Part of a small language model's weights.
Size: 16 layers, width 192, 3 heads of 64, MLP 768 tanh GELU, vocabulary 4096, 8.66M parameters.
Architecture: rotary positions, no biases in attention or MLP.
Training: a variant of Adam for these matrices, 591M tokens, 9020 steps.
Each number is 500 + 25 x the weight over its row's rms, rounded and kept within 0 to 999. Layers, rows and columns count from 0. Numbers have three digits each. The size before them is the row's rms in percent of the matrix's.

# layer 6 MLP down (transposed), 768x192, rms 0.0841, rows 408-514, columns 0-63
097:508525533481494499521526503484505493498476482508530485535511481494512485502473538507540485470484476474491460508489509476479483500550514515495528471489471543471502497516516490445495521458506503
090:522488505515500518509519499495514530528465529498531526491500500526496507534553435493522490509523485550538493452419445519509473536521471514442503449503477498468490522495488500469499505496481518
096:495520462521488493464443548504531499514467486487481540470476489510518536490481460475438482534519509490479459473541520483482494532475456530506471562526547486509494518487515456468507518496488537
099:475477482478474501509516489515548503491544469554507462453478491499500493472482522496516482484500531486467509522501505566503481515494458500515544454488517510475469537454503543522466505513484493
088:474494474508525479500518528500496478539513500484478483617493501513472511505514481506472486491580533507467504525357509497505453493486474514456506506520519536500533504493510483514469515491500503
108:519483509529464470479437528516469495544498468515513477498472458536516476469486511532461515487481519524497497501488481466498485522530478501481491544539505496497508487467507508517530495460498484
115:498512489488489502488484467517533456479509481480477496487481465486543507528520494492486526520521478533542527503444478493540492488466473500502503498500494495507522493519504515464485522473523506
093:528503550480441514458482493491494499508485545525469511519514510506507524525506517495475505491515524502521455528490503515449502506509501489552468500451537560513514490514498488470501499474514474
092:540508527492521516516476521451487575517480503483450511513487476490513540518542485475504464483493498505503482511441530486548484555486497461502479489473482508488487474477513470500555490529484490
091:490499503520516500479488557496490494475462502477546533529525504485499499451488561502522502509479466460472525508457491507526518489499480457468520519505515529497478494504484499452468481525497494
128:510466447470493512506465477516515463450521458507503500478519517559494488517486532496520504534521548489476530475459519516490439507512503498506489523498514457470475500514475466456546473512520523
088:480506495520519491499540497478528481529517500492498482609506489492471533492499482498486480503578527506472524516369504502485477496489491500469509500511516540490539539480503482516484514489498495
093:478469519466510487509508498481514512474515513495519510475502495501504509484466527491497507520516477474535508525540478511503486514521523533497545535475497494485540474481483483493467498521518489
105:485511500519488462458538501526514519491501467554498474541513486487526483456510522530509486482499529487514485475468496518498450507493487502499535518531487510490495513494465495445520481537447546
093:488528491465517503500485507483484545460520479518520510527531505503497489476474532521493487480511473502520503511467502494464511473507536502477529514494494487515518511530473466495480512514547486
108:501504484500531457524498499542491483501460534515532495485508506489471535513530532507494503489528482444455520511474509559468523495496485523532513457529477492485508511543476487496460486492477511
101:479504501487497494481480521492500511481502469531466505478492492501522550517498547575487459556516506499481531487506509516547482493484501517476496557488491461545466524483494524512510509490465470
098:471471522485477502477494498481560488488536530473491474465473561472486505478524545505475518484505489479504530483530495475453527490487522510510449463482499525499466460483510527472516476511504483
098:506506486479540478502508529481530520516502467516499527495489493504473524493493477517517490531534480432518528490534498412497526569463497457516473510499489471541547498483494496521471479526465508
099:526512522486477515480495510505524513474533507539501483554493468551500495480527537538522516518505531496513508499453540487489520497479506465479487484469496482492542501497497498491520456541513491
105:573453511507517516486504557484543533508493471516502512514463499470514487529499454533499494534489487463498484505472516479507508500482518550495491502512512477462465445528520507519498502482527510
117:504474506476473533472533488484529449511521474456461526500485507502502491529508458514497491494495515531461512490496485481540492536479478499466508507532486491485517521476525481468498514523488517
097:508491499510545481517519557519499515464509468558483507491510509479497560502521501532513484541509470481528480507539518493460524434491522466472504490508501521487491487522478501523509507482438503
085:489471512466497501509516476494482514508488509464513498525427488542495496495524511489497507543458500506559553459512493485524502487533526550465522512507486473514498511548549502477491536480502510
098:487502472456499484508525511482444510495509520512492486503484499488512509513502502528506453516532480532478468496517521475532537519539475532496468507486497522490560488552516497519479483493492464
101:514524522512504494528476491496486521452538525505513480504516532517496494539499495511470494534525505472519505502454514513478519498479530534524537498493488484557527504478531525495510515523454523
104:496505514482492495484492539491518493500502508511499497531482482505477544508461483529512458537498528482496536488465539518462500542502486477477491500480475528503482526514489521488506466543495509
111:467504490530501518475551489480474465512475484482489473491512467481501506517476434545479488499489529455532477460518498523450495485523478521515490515495515509502524489461526528496532481486507503
102:503488491511507509489521489490487458495491474508489492494477518460508534510451460494455538504534502480475516495552514492532493488490520496488479523530487488491525451535506469497501518504567498
094:486484464508525494487523494512512479532512485485488502620497491501493498500523487495468484514556507519471507504351509506486484486474485483466533501500517534497559517491524472511484512487501519
095:501460501485485512528525511506540472540536459492485470449494462512525507492491518452514485525515499466521511473493473488491523513531484494497503475449497522472478458461437495525481535514491465
095:534523521562527519517521478450491508456518484558510466515473542499471468481490479512475525499468489465468497516541499496485498480498499477518460536508525501493475519529534504485528537505491502
128:499519488542504521483498506479512497447482465470497491537515510501515497487521522486497528472545520526467474564412459476512489460511466466486493497521495477482512520497522497535471508503515542
089:497483476504515528529480529522514506479527486448497493509506506492520507501505461515496501483493502520476533506517503521478538518538532487492474507513560494458482490484496471481534506508525526
097:515487500518533518519522527509479465536471466439493538477487477486499502537506467539507499466506498489527447501514517494513497535521492502463465488499486512510533504519465532475502491548510528
119:482453492481485507546465548555469535479484516494506494464487461467471481501521513465548497471505530445499516509512465452547490487554529470525479487494499508503498469526490511525450511539465516
096:486541488501480525520491515471493471497471500483460537466481461518523528494488521458494496506476467496526515528528507517483482505496466481491503514530506507476501497514532470514482510504511532
091:503512516445498470494523491526524518482587554523530507511509482504501481527499495514496503475530453541538453489479446529511525495509498500498528505520498492483476498523496486516474520513502468
097:502471493475457545453511485500451493526507478465499491524514492523514519457486537503529511538520491557514490494489493520539458532513518509505501512524533515478517499571486548448524531445500464
110:486471503482480513522517514484489476457485505492487488527520492491500492505470479434488514501487482500528511497509485565478536512463478460490505466510525482457505483504491507483522484497467521
095:477488468515527499502528505492518478528518494486490501623493496502491510486513487495479482499572519506474496524353511496495460488493478495476520500496510536488552519484520472493469503490504500
096:519513505518490517475500514487523501523506479520498546535455512491535501545485478491458519511522476504515496544483467510461493508478559512518515450487539492504481504515478486506528554503469515
098:492503476505544543507472490474454498491507492471487508535511525484483539549532475540466548500530444494554505496513522499488481492497505479507483489498505524514450490479489468471476528520511510
087:508496536565517508510494532533505462503503493490497479480481508455503493499446516514428497474452489504482458532580493493501504469506505502525477515471507495487462536493491484499466457500470526
098:467463528471550476510505505495480528481528519479486497506480492490489467465498497454526474491507534499506541502444509485536510445485497506494471513507478516471486507535498485525480458551503536
108:500533524541543467522523452522573493470538487502536548503533504485488501501467482525507519484499515498470467471430508495513512506481492552494521516524528543497445536530476471475508482522498464
093:467501515526441544479486531475531503528444491502545549509536506494502511484501496465516528526523510494486499441460516515522461490468509488459522505537497497521547520524510480479505506491500515
110:490505486511475487481481483442547483522487495501505512422482465494504509475470489532487477463467521509519514461526435507502501458467561498503531516545516524516486512540520482536485513552487489
100:460502501503487501491556512463523506520434480489486432511472467478498503528507461483539526444529518517544488516508489513480518498505508522466509485520494508493424462530488491432499498525509469
096:518498486456489494505492492503513504455496490470484471454527501500474489523510511520470477505460455494480457495517481544500494538489515488504505531554501486458501501554510514480491484507502511
107:528493498526519477468478536523521515502468491462510498517523507467497512510506512545544512528517452497524471464486503454495452527492467512488491529486520513570469505470494478501497499529459496
098:482494517466520479498528535460489501446493526465524543488512519521484533488487460544499529514506478477489438519522517519482480466506501533462483491552493502492524473517536508473517500469484538
107:494478511524519518451529507526471487503509507482516479443500519540463503493482475473524521503477522507466535518520541481528474477501509494490479565517507505509494504461527532492499521498453481
094:530505493509452502466449484520528538524520526479469508504507477521529492485533497521510479491503492555518503485508494486476513508487494540499461538506540501490489464488484506480445487500486484
100:530538472549504455540494514486491474502519511475556540503463478484501497502434530455486526493467511470457494524444508489498514477514527514499483464497468529457506444452485504512526522479483460
100:479529500497485482515466501536495533483498521502492516539466480480470515433520468492497508498521456466465521565491505492570500514497513530473516496530493503479507540497482494497498477528508494
105:489480507501537487514456464483464499506545493534490497513492478500449484505473459477431520511499501489506477490509482506504532489480510512521482502511528505524534463512506487557480517516483441
110:519500518484495489529545483523491498485494521540530500533537496481532489519520480500497514497521521484500495532493517559491489551524526447470503514528513493478528519504490459483530526503458529
112:462499543488504547495510480516463466508500459481480560417514522504487549517541488467464490496518511514496521548553505483517525480503503490537464481484499509505519546504494528513465491507496526
123:515493453491505472517464513492499498507490509451470483493490518568500515502542532486461553505534513475522514481459468478463494499474512505468489511533490521510511532509515502534517496494525515
100:474494482502521505507481513471493475507555512491477542512482464517481520492493517513526553467482537497507563497554522518488546480494520489503485530522463514463474475475498512500480472476532474
094:485525497517505456489514524511509516483522508500481487514518493464497543451494538496538479454489528493524498453549502533515499481529580492490495485495519472469533525468488490511527522519472527
104:483480500497497480480505504491547521462520480456539505474499513518473478484515463483455502525501534509507499493519483472502502479523489501531461503480504529485511496528526493515509514534484486
097:485463518505546518498498463530477569484548479500504519520519537493511510517514506511447517531497501507452516487490493525477493463471490509553497526500516510544504494502504475507498492493532505
084:522501510482461543535503556477505461480508498516510458498535511494516520444525514527488460526496510474522485511464501485518518528467504501496512473502533503506483529460495532483478481550499448
099:549499489480508543498458512546536502473513479517488489465522498507500518489494540440517467501514515519462535542508551487487473531505475505529462492476487479471528493531529539509492535497490503
106:505479476526506533493526458563508500506520460489521504491521491510459511467540491530499476530502446505469527516484484500464498527459539521496468424535503475489502495509491486504548468436540462
101:515490456465503491481501484501491492472516512511553550502461529473498491544486491496514495483455505528494485480450523463479476494540479527509490507485484498506491534462509506535515492473523502
090:531454473495533483501481507525516539487535501472501487493519542490474495544536512496511532498433458509479521531575509498500544462507517512548452463467481480454513502504497539513474510506509493
102:542524501472498529502576484491511514519484477465498558480542522527475498505516478509478482508487474508497461482514518501429489501513531499508457512499526515480553505503491482518520511489488482
089:534513502536476527491505535491452523475484513505485447544450519474516487465490546527491520504519510488508482542487520547512524482477481494512483504477479453477446494495516514494496537542542520
105:505464498482453461453493518504495500486544502516496507457509504537467462538540507513516494501509516496504531502492524494514535480517508501510541445472498506488519508464516477435471457509530491
100:498498476502527498501526505502499481547494504495478507603489496489505519516522478500483492515570528522465503525381491501486464491506488476477507504490516542499556541471511475514484526521484520
098:507524499522482486499460464527482542512473533506501476533492497537537473503489445492517488492522487494535471525432521494510524512470476533524543477477506491515514519506471531494507533489514535
107:487502487528502493460496509474482503474487524490522550534536504491466468459498465443527503559512480478503460441467525475479493445514484460521456501489513470519558529539479456502509491528486517
095:514495498515494487515506491509500539506522512473534472523521519498494485505490524486543545492509497510495513542444516459437497516533538460510509485482489505513539514461470544457493507493510558
088:525513473507533468479510495479502534500525480455534513481504484521485536526444488461518484461482517504517545497521491498442511511483500476511466491482465480492524543491493521431482492539467479
096:489533480490514496529505484508552525490488473504495481460511472480495503485449487514551497457513509462547518475499536503487504555465432511502503486480479537486474533489530502501458528519528529
098:496495502469486559460523535494508500508455513475525515536528514521515463519505447494458467518536478542502483497476494538477482492522532479488504493492518480490513508547503503465544515494482507
101:536512511519434487472499483509467552495449511497525498552480514489509519528461515511520467480495508501499415491427483454482518519530524530498493485508507518473505500508481520493506505494537536
097:433508469511527479476522545483509500482497559516513490496497513497497519497553489510493455480515507491558453473455505459504501482525510527482556488458494522514486492547498536471464491524517444
098:485489497474488530474518508493501517501446498536495471547458479490503496445515505523504494492486496445504495489514534507500489536537488533520510538492499505554457536525478508499492508470481534
105:516551510522496439470524525484520493502496493487503481535527496495530511505497467493533487482471490484469519507486512517493565539446485492502528471501515493441523522536481548458503502489508549
106:515501498469538543473478521490508505513529542504489453516486496505462522498505476531503508588491531509457486495505496493472484519466449481549491476470534502523528455548525488460526480504450537
108:488456492498492495522488510499544482500479533508489494475509472515561506487529495525511540458494505519503472535472475500526462466515509501502514516510485447542543482489528462493484523504491497
094:509489517517503486485517492524476489520471512483468521484494484459502478482476480516570486492504512534550519459519490512560499514494476504484520508465522519536489457500528498502477517510513482
087:528497496522441503514474522491475528510529522528496497519463484501519510497549532488537478483498512439505519492451466462455510459466486517508469517502476522513498495519483518505482488540503520
098:461478473473532491495466458466505445543495532560516467475491499482515485465517534484549514501490501486507494522449475490479469521444500519526491503488470520512513480497504466485514531485528489
101:487494457523496447478483483525501498484536450541537448483503513478527512510467498538510469506520488492540527504499505502479486501515479506503501480531502539556520491527480483483505536461533509
098:494475510473515509475508518487519503500531475506492527527500508489493499516508528460470527495492484500524516498514495517491501489519463505484513485490523487506479502538463569509431464491525505
097:479489478505517495488529509503517477526508487482474496625503490505491510499491485498491494513574522503460508520355502508494462497499476480462505514526521531482556530486515484501469499499505495
103:495516526543518461448527494522470506449491498468465476502510507511477529512536505520494495484500532547531509483492495519483502532530481501508482508491546537474488538527538552517491540492498487
101:530507496507524466494522516539455515472535544486484493545489526505498503484467499491523509459510434508526522501484490496505505499492544525531472515533539483486544501496515536534456518542514487
093:495488475511505496496507493503519475537520502494471491613472513492479503486490483507474487501572515514461514509365495508487460505494469490474512497487519535502546517483521491499467501489499505
102:511500527515464499457527485488456506497521471513497481541510512500470474443556502495475534538496481521488521483510523486446534481479550452494428462469517509459501563556490503510513496502525493
094:494486480501508479487522497493532473521512487489487512619486501497487500495505472511474476504579526505458498517355512506504469493495477473474504496511519538509556519483518493503476502483504500
100:468477474470498504446474542474547491510510538510487492479445478464517515467479533521523523542522447496524493514521546488508484495515520483535505467541473500544448513464522545481518490473523460
093:506522511484493511513495483502537453518462489497509479513480503484495517535494513482528467531500549524482478494505495527519495553534504450500487497492484498487484524515516478487492507481497490
091:536463501463516506459453491520513527508460522523475464499508529477534527523460487540462480508494509523497502493477526493521481505502507511447489487492478516537515496489481517486500465491489499
095:476484476499456515530505516550497521538452476473502451435520552495522464539499476515507494493439474479475503530522524517482473495498495522508547487483526469495491500508523517483497523466496496
092:495506534503474447494482483579555490519514492496507486528494487494483528486483460462470449521475484449456510496489490528507521516499470537468530485495476479480489456498531530528503491444579485
100:539486489470482490489466477542450465509508504517508505511524481487455533487531504467516502508539484527551556488468523485520527508476511508487513542552486475475520502460488498458501478535530494
092:521506502497505505482479504526499501519511520485505462442523501494488510455560501537482522478485543520500523490549493496510497549550496483496522500468500499449539518503501475497529468454449486
100:499502501469508529493507467518491487486533516473469513475508505478538509527462477509531501498525504500541482524471466508462474465486514483469495469496458507480476479503461515497530501502550591
091:476513538491487513519492505516510481507575539520495469489526468524518507510513495472471500472475514495492472508490535505477510452470510521450550538479453491512502486469493486514467495488514464
087:499541531506518498509496482478531556528488508477491529483479494538497489518462474459527518524501493498491534503524526548478511495472507490475546500497516467499525498505486450480512502518501517
095:505491533506496520547495491487511516526520489504524506569493540490508510504506500443552512500518460510529492482460480497484510469476500509490499509518523497467542508493488513490518480509509477
# layer 6 MLP up, 768x192, rms 0.0885, rows 409-515, columns 0-63
093:490484497483500457507468489508564461505549450510495520530522521482546480489457501496497482484519480471461533543508583475517459443492530488509520500496542508529499480517463511515486499507507521
105:503466531484539543474535481506501499488557528519513493516535546489443504517533534555492469476528526494506512517495449496496477481493522513504499450479494507510505458495488522508467466484490482
097:492499499489502521519578545491454503510504510450525516496492525495479501497557455524490449476518473543501485495459452425482499487501484521473474514524500497517528476531479503483498507481502483
061:468511455518537457502497522533488475513495488500464511572485518498480496531539472513481485485555525501486503550439504485525443470501455535467490493533538535495512469488507471530452539495510520
114:438492492509527465497481485524480503541509514534458517506478497514512508486498512492490474469521530546531505522480489513513468480530495508487526491488537514511496553496523535558490513513493555
110:470497490506518533525534516486502531484507507448529542494498526499478511454520501495478465478511508464502519497495473514485506486502527479490489522514489501486527471455468545506481483504477545
100:504482465497541487515549488521491462495503503436543536544483483492532453445514485493499522503493495493485519561480489514551497483533478495494476516486492531497502504462529496520489500478510507
093:484503472512481511529515502554537463492514490528529500511505506515489467483448471514515559521511507504487488452508511465481487465484467547498551533517488519493532520532500509518456490464524496
090:495490515475480490517503452551524527509525511527470478508489524491494506549518485513486497485511526519536510524493493489503475514490508520524474527471488504507514504482529499517509517441524487
115:503503501490498479564470531509522492547506463521446547488482500490489580526524472481465503503526541550478469490504523552484496494516481503488490473485502508481509502482513529534476485496499488
073:478544508536507487506537532469526489525528502482496521511519516488459540505538478521517457481557514490484543535434516484486480464510473511502499530531527568466531484506486474508469499505502507
096:507496498552481509520493483517509511532502477566464490533501534509477470500503511521477515475498535502470502513480514488503488507490502488477460464512510544518480493475516535507487493465473511
104:515497503498488507532490516505532505549526480496498551512483532539521513481529483483474496521483476484509492471475488491464549499490507508486483474482533498479468481508517516576505509473496508
098:536475480516519479508501487537499445529515561508415494495473491462449477491538470487455498478493538519495486534497515501514531514496483485515501511498514493523527503479488514499516552532490527
117:528472463484523467545552515485463475530518546471480468497526533501500513458545475497484473505472534505533464537496486495485468439541530548490516476518523509475540523472515516519488500503503501
093:521480490478512508541519465514503525511474516462503509518507527491462476491496445404502571446499479503507494524485479494459522490529508455496494486531494547464520496511515515490500523508539495
097:545519478529517522518544476519459493525482471534484514514540470511484461482484470479486476494516514531516504486504489476538499475531472505516553556474483518530540510528497493498453518469499531
099:504513528503483519494510507479502494509512479488529474512531517491515478493480488475483492433513501561516488531462482530478484458543510496506533489478531531461495531529534524493509520466539485
102:485508493520516490526539501486486472543482495460463493508506490456486543480507482505431510488517519471500487489492455509531488466505493486491529551513516501474524530488536483504500512511493512
112:471524501506490502574506509507506465515478466517446492507483504528508534528519452518518503470503528526498501535461478517489497486485472483519529476508545467473557503475509483466494498522500492
106:483506491476477479568502530460485522481466451464466532518488486532524509523502514517458508517541494540511507516470505505450464477542469497480497492467497517495538538540507509521449460500447518
098:523512471508491495481465437499527487482506517443503546502488490484508447468487514514480506452519565504489486533477473494524466520520471537509469511499494513534476524485522479535505526505544489
086:534499485535512517505488517502512499497489474511485459508568515470518524502505470489507463476537523507449443520460517551500480538501481465546485498475503511478514480447477492476489438521504482
097:509482500519528517533493490499518536504487462461537505521510560536521460466498509467475506497494506467487509513491498529477441505500524483488518516528522489517483554472504498486515515498466549
096:462485475489526505507515495517484481561500495490504544509447486536468521497520509456483526458502514528498491488494457525492491511521473482466474495510527536493521514521475494514526531477523477
102:476473501502496517532541452514538509482517464497486470498456497469521547488519467460514489477498517465500488554474482440499516466493490502507494492537499480477511475494498521525480490518512503
110:488484496471488482533487523494496487499551502504526503516499524502542476462510505508517487478546550499486545543496519480502484491466505520509516486501517511492521492470520488499446492552484484
107:503485492481501480543526536517514516486492490488481507492504517477450484499538504521497497476470498526489493472458503490492495523496485499489512482528507482500524516488503489500505472495451484
060:505495458504534503494525499547513475540503444495503518588484512487479486507532484507501479520530498516463514512432514494482456477484472486472562504498501540478546499487527462512459517482507516
101:504524508540506474507503481512519495512509515544493531539495502499473488478511498536479500462529485541505458509506508533530488470487491516500537540484530499514556557523513481505503444508546503
097:454512482471480476486481535554495473527474520452470527492498485541546493515531529509502448501501543515467508485480504531531536530510516530454487464468488518465492476497492540522454497472494525
106:473520513484517530501478469522546457492490504502474461544477504497506534507478520479519488507526550504439501552456502537507444458512481436516520464507513491448535494490479519496472480529523509
092:482520468473487452454533492504505488495476509543505501514483490519448488514499555470520503498526485482518484455480490508510454470510474543495485497518464515504526507494515537537489480490462452
102:507511494496501476505487490500527527478542489561512519530523478512532505504465517458458470528502527529464513482464510493443469451491491498521511488495484527512496490471531484506459497445481461
118:452536502556543483497519510555518478501504515446474489509476510517459458487526495476498493536503548501480484523506494523508464483503481522479496505532513482444514517479510517482516513460512520
096:488432497449516516460507478567541505481554526497546452525529532453500507504484479552510485461532520509470494540519515496515496494487517493509490483491490471531510511513506543493502497485492484
096:509489487540458509524540510494504485525466457485468484503492533483503495466480547509518475492491549464472513508501530522500497496484481486501501506496510538484525499447517544490518495534510526
101:496502496505575467523504503497528468497523546485462475511473526516528495519510495533444508497497550479506484485501505520497528452516512463471510504470501507502530484482501440519497486523512534
115:464503505513519461514521511495479508527502482536458538499499550551515518495512447517473516456553536518466449463489506458470519501492532538478534505499479548527514534463496491528449558552511511
060:478482483524528509518528507517525469521506459497500526591475520493473507490517488500514457492542506505474490530445519470497467469506453501484505491481515556453538492492519480508453494510495499
104:489513517461504503519520501520507535508487460476506448514481492489480502534529481478511485485514525489473493462492508469498464480510454517523501554508512532475511538465543506515455468552542439
101:513460508523522488505503517554557499505504499497501483496488501481519518471489526462534457506484487530509516507484517520502484484537514500487524486497530475483545511520518493490460443427479476
093:492505498490541498462496485532498513520549518473511492506486506495484523502540501518544500523562559517544547494498511434508495480504476496531492496510495536521539484512517497522469507486492451
108:486531472500512475519489533458509459515533497515493494494461508518474482484500502465512476500508519534466500467502491528521470507510498425479516509467525488522510522529508544513508504526501510
115:489516478526509538467502542546481526518507480479517496499492499516488491523494522511478509502520494493503523509502453475526438501501514455477504478472478486489554499487502541539452505465470483
095:515489474496583418533498466530492462481568509491471450509476497506484492488510487546498538486512499561511528517498494457486530490496503507507483508473476515473502520466507504510498532496496490
115:469485525536528500496490475487478475504525479486511470495491512447484473467546446528480491468517546503464507533482448482546524462499488484455475510457518529499468517505502513524497547499508513
103:519489479523555469480429499524513516473522456525501529507517553546483495465494520498478470536497504492486549510484499493475489470495473498499529476508502473497546510450502503548465564506451563
093:501532519530536492496524513521487490506526471515513527514478527515489518486494512508535509499532528534505520516490515411498431460489459533456521481502500520519476486496489476547481533495475475
106:496456471466470506478508524451517446483495494534477506516470529530474452501462508497490508470527550513490473503502534524501529475513506491477543516539484507480532520542515522479471490504499515
099:514505483528491516504488457537503489550518468534483461507491503504523480480526527463503506459492531524515560471495469492550506512479496462498527499470521494472501521450456486510496500506523436
103:477487521434525497541447509487517500512490483539484532512461507482488514481502522512461465489540513505462465474472478540459506539536509496466508464507509515517498490529479476506490501439524523
096:482502535491539473500530458519493473504487457509499500541451560437461486476504497451473530512491514464450483499509465455541514495511487501504544480497480544536498538493483522490498480478500499
100:459491531482487515475500516522518532511506498529457491500513533543510481513549495530505488521531492516509496484523501504494458522492498501517530512499509464513482501530481496472476467444568551
094:506462514471530517473506533503562467516544454473501489503531513488537511536486518505483480493495550510531526450506506509461480489497512480522497488453535488529498459496470470531510516517499495
107:509507491570481482517548540543522452503477541481516489516553523496524488483508519516552494504518486511515564538488485509547483467493464513484480519512507494478492504496505542504502484478502533
106:481504521532533491479471542527481517478456464462491525524493542464487472473484518492464484468502491496503512489499486468542474515518536513498442551505530509498488484490537533526475562509525521
117:453517499508530518521470492487493503533517498513439500502466497481479537471498524521484470509538534537479525531500500470513528502475506439522481498513478507514512462488499502505456463527484522
114:468533472488536479514484478533481511501514518458478502518511529496457512466558508476430477509536538508501550531484497452492480504476514520467508468483537523475524500517499523533498491517466521
100:504496544490506482528519524529509514532460527462504499525477526466542453492523441514507451459489503477507436500512471519528480519541490503520522493462551460499512500524478481512457542515502520
095:533437484480484524501498494479513456526515507531489482510484514533504481512482489523491478512531487487471491531486500487519481504495437481516500491468494504467477482552530542466491483483510501
105:516470457483500503498500509491476463534485521518480500496487498510516513515466495464506479445493525506516501501479503514546514487517484524445502475523504527520504495480492511525464480457536526
096:521532489478479466540513505475520467521507498471520550513478510526489496499499488499485492522502469488504519525463508467482524517455509506465489481529505549502493503524486518477484503468496516
095:497499492531522500469510464517519485546535488480491524512443498499471487526526496471508465474502494530487523469477457514530490465536485509495475514493514460508502503519523537530509528466504545
099:476531483495501497504531524505493478474538521509514472517477474500473510515503527527496492521537513547495493488495482506486498485458489459484500529499502525519544495500492492505489444486507492
103:509509538481507484487460503504505506525474529479501534497521508516532505490467538501485482463507537513508515482500443469519500481548465479487526554471525493523503492510493528518470528502510543
099:511481516538505502525459520516493476497531471514416441513526482506484493442498516509470499525548502467508521496508513538519523486474502474501508485541516476494488490534495474465515514524449504
090:466544509495476500500527523473507472515494468509512549505473467537495500463463509508497486493540513497545481483440474486487516512479515475448548538528502518522490500503534476481526508478509517
103:479484493522502484486470516530520465483502490531489427518459472474524500503487504492506512508519547509466553560508484508567474437482465468490536496501472499443495452497505525461469518481521512
089:485492481483549505537487441545532506525490497479538550511512521498490512486532460473519481514501492532485511452497466444492490496498491538481512520527527544521526496492471487533464475475468488
110:511477489500502483541524491488516504506511455470507462501445530477572474421505481478454510487514515515516519482476509478480483475505460512497481512536501538487471532473549505531514524510471536
077:462511471532532500513514500486510471528505490493472521573477505460474473495567495512487495503537532516446488504469461483473453462504496486491504514471500555497519535458521452537482525522476540
096:490500516437494508486531560456529452465553474512469512471494486507479528526501548502479511492509514463509526499504516502484477482558529470479517483509503523535466507498510477519510505504489502
109:490491492508505510532531531523508492534509486498513478509450484470504528478536500528493500478544541529497500549460496492491520480513508530475525462529502504469496503456520546565465483509455453
094:493517529535497504491475531519496453482479466469434504487451500511523554497502502486430499516516521510502524485536472530531504480478456519467496524528491499507493480557490459553504515492507453
096:461459533474505516504474509541540492480456527492449554526525529522507472446508500481491513507497495491488469479485492516533484485495499474514500512538519514510495490545521476528521518464566500
097:527532511526512498490526502479469484536454496471514559506462519563500482502486496475428488511486494516482492580503485499518495425520512495508502537538522463509527521492468513492477490487506505
093:511504483573494435516495459503519522497537483541474507501492512465489534466535533513503490479491534453465513516515496472501496496467478518530509482499501521509509499446491494535457456523504475
101:462488484471553463536523523474549443507536498485451521494516497539519491477512505466498519498498496499497547509504534550525494491498491444490507491507537473475492497473518519476495467523488486
100:516491475493522477506487448525448441541503481455479523492498514519477479535491535502475526530472493498461547517496500489497463492482471456518453514496522510480516536478499494550513508479441543
101:514511475477524506475479470492481486552527449469461515511515496501464508514518510485512459508511501504481545528501476479508497495479521492502505493540503449475526451457534500523439528521506457
106:496489481470527492545490514531508507525503486462482494497520509470475469496588540508466491529507530503520484499465458492497503487540473500471560493507470500506497515466513500513488520513501460
106:485546500525491495523509493553522494486481474491538500518516518461514527511512520460491500468473488447523525500502471508499469458534555525467472515519540506485532539485497541539479532489551489
113:484511532549477478539538516499498499494515511470488502533498515490503517537478500480469511512504473487483511482463483446502480462509455541493513490463481528515485504488493494504469501463503516
093:509472468454489500517481529510514466497516478495522484492512519532483501507518510479470512549513522487454509559483491510451491478536491476532493487494500484449480565509504502461521502454496546
089:499522507485533513510492477507507501511508488458467486493487513526475506490479472506460512547498530526487477524512557519519465552502483467472511546491536514502486491485510470494512517484451502
100:487543499529502508513507553535515508481527468464450483522504490507470540541490460528463517505512504533500500495512489533524513483550508505479531479541522497499481511464506541517497479499490540
102:495506453470502533550570527456489497490483485503509522493499491471473486515517468479421526501487529531476501519489491475461481465537490504494497499533507497448506521501515528531505513519496543
106:513505479541489474529520491478493478503496511546512478513509534506517492487498489458499520514519513498447513540489525513463477496451492504529522502490534548488525546452560509495510462513494503
059:473495498473514496485551524512517482511488469485460498572509509494482527490489488512508503524569504515449498526418495485492451493515445484483487525553523518449556495467527487516464516505498510
106:533497478491499544514470525449559482532547519525519489482512499514527459462472540506489461483517483469508458495468465500526515470457521503504510492552467496523492506470474460515467480563518503
096:478465513517528474471471487485512465516499493513481483478494514487478490484565495525501468528501586488434506482512525534505509499508504426481504488472500501501479508462514506451509467472467494
062:513482484510508518498489510532526469529501504508466489556450532481445483466506477522501503520566503519467518508440468476468448478513478492477515497493525541482529486471526511508457502477493521
099:483491483526495497504483512549552504526469515519510501492518510482543503508459496480523493482492499477475511518480486496516463511528484513505556569517521497517530414498490499482466482522513496
060:513503473491517477477517508511529497491489485502505531574478511504468515490527469511493490524540514506469508514434490486491445457503486472495494506542514558482545496485541515516485516439506532
099:516510460523552478492528484521468495502458495482490534506519521517479465524547480455478517496504495541504506509493493547508487475493491490509475486520496538474542488533519463517506558514479525
096:498479474495490532482491542475475545481528489522477503509514508526486464486469492523485515472510472489504527519496465482476505417486506544487525454522494489505510439481476496518512473531511546
099:455473519527493494544531522506504469492534508478499527517475476499496470462529507450507513503516515464510482511499475533455524499474476488509545539522557514434501513518528468488523528518526473
092:499510521501527488478485513459493476477549506519504536529504452516478535462551502496494496525548519513513480480483489503501500485508529472503466507520459528516502494472494464523491449515502509
097:503453473455485514520545498434443494493475457483485512495487514504531487502553510498503497504501520544477519525487511508471506505476540485489480487535531551504515576479502496476499514516427529
100:443512458461524529484546497483496504509502497464471534491500523493483530532502464537486468491517523532454494497498463534518490466509511471524495490467506506523497531506552480538503511508493500
084:480477493487492518520488510491485491475497506519496537562506491530513501542473490460532486489544458494478482466473490498512494455467510529481489500560491489561460481466515514490467523507543504
097:491466448513492495557532568485521509497487464524526474513546499518465468496517514484479464495494502476500508459479519469499517540499514522530532484492537505494554529478512520457467499487490440
093:481462468460525507458500501490459541529444510513475528526485523469493457492473505529494499501518514515506535494519501500506466525527504506488452516482533507485501523479504527485520472508474551
089:495467477515509486485513490517480469488546484523514458532522501455519522476531511518505460462528509489499475492483469462526482506541523515507447530519488517493469496488523557507487488476474489
095:506485460490489500469508499511522514497516505468491478504480489496473510497502478518438485486502517477497533489493514468528485490491502498499471523530485495489479495496511462523507524534476547
108:462454524518503466499562561532488516541523497483521560505540567504528461470469508486491452487514484482465507488460513515487497487484478520494512498508552529499473498467499507470483525490453469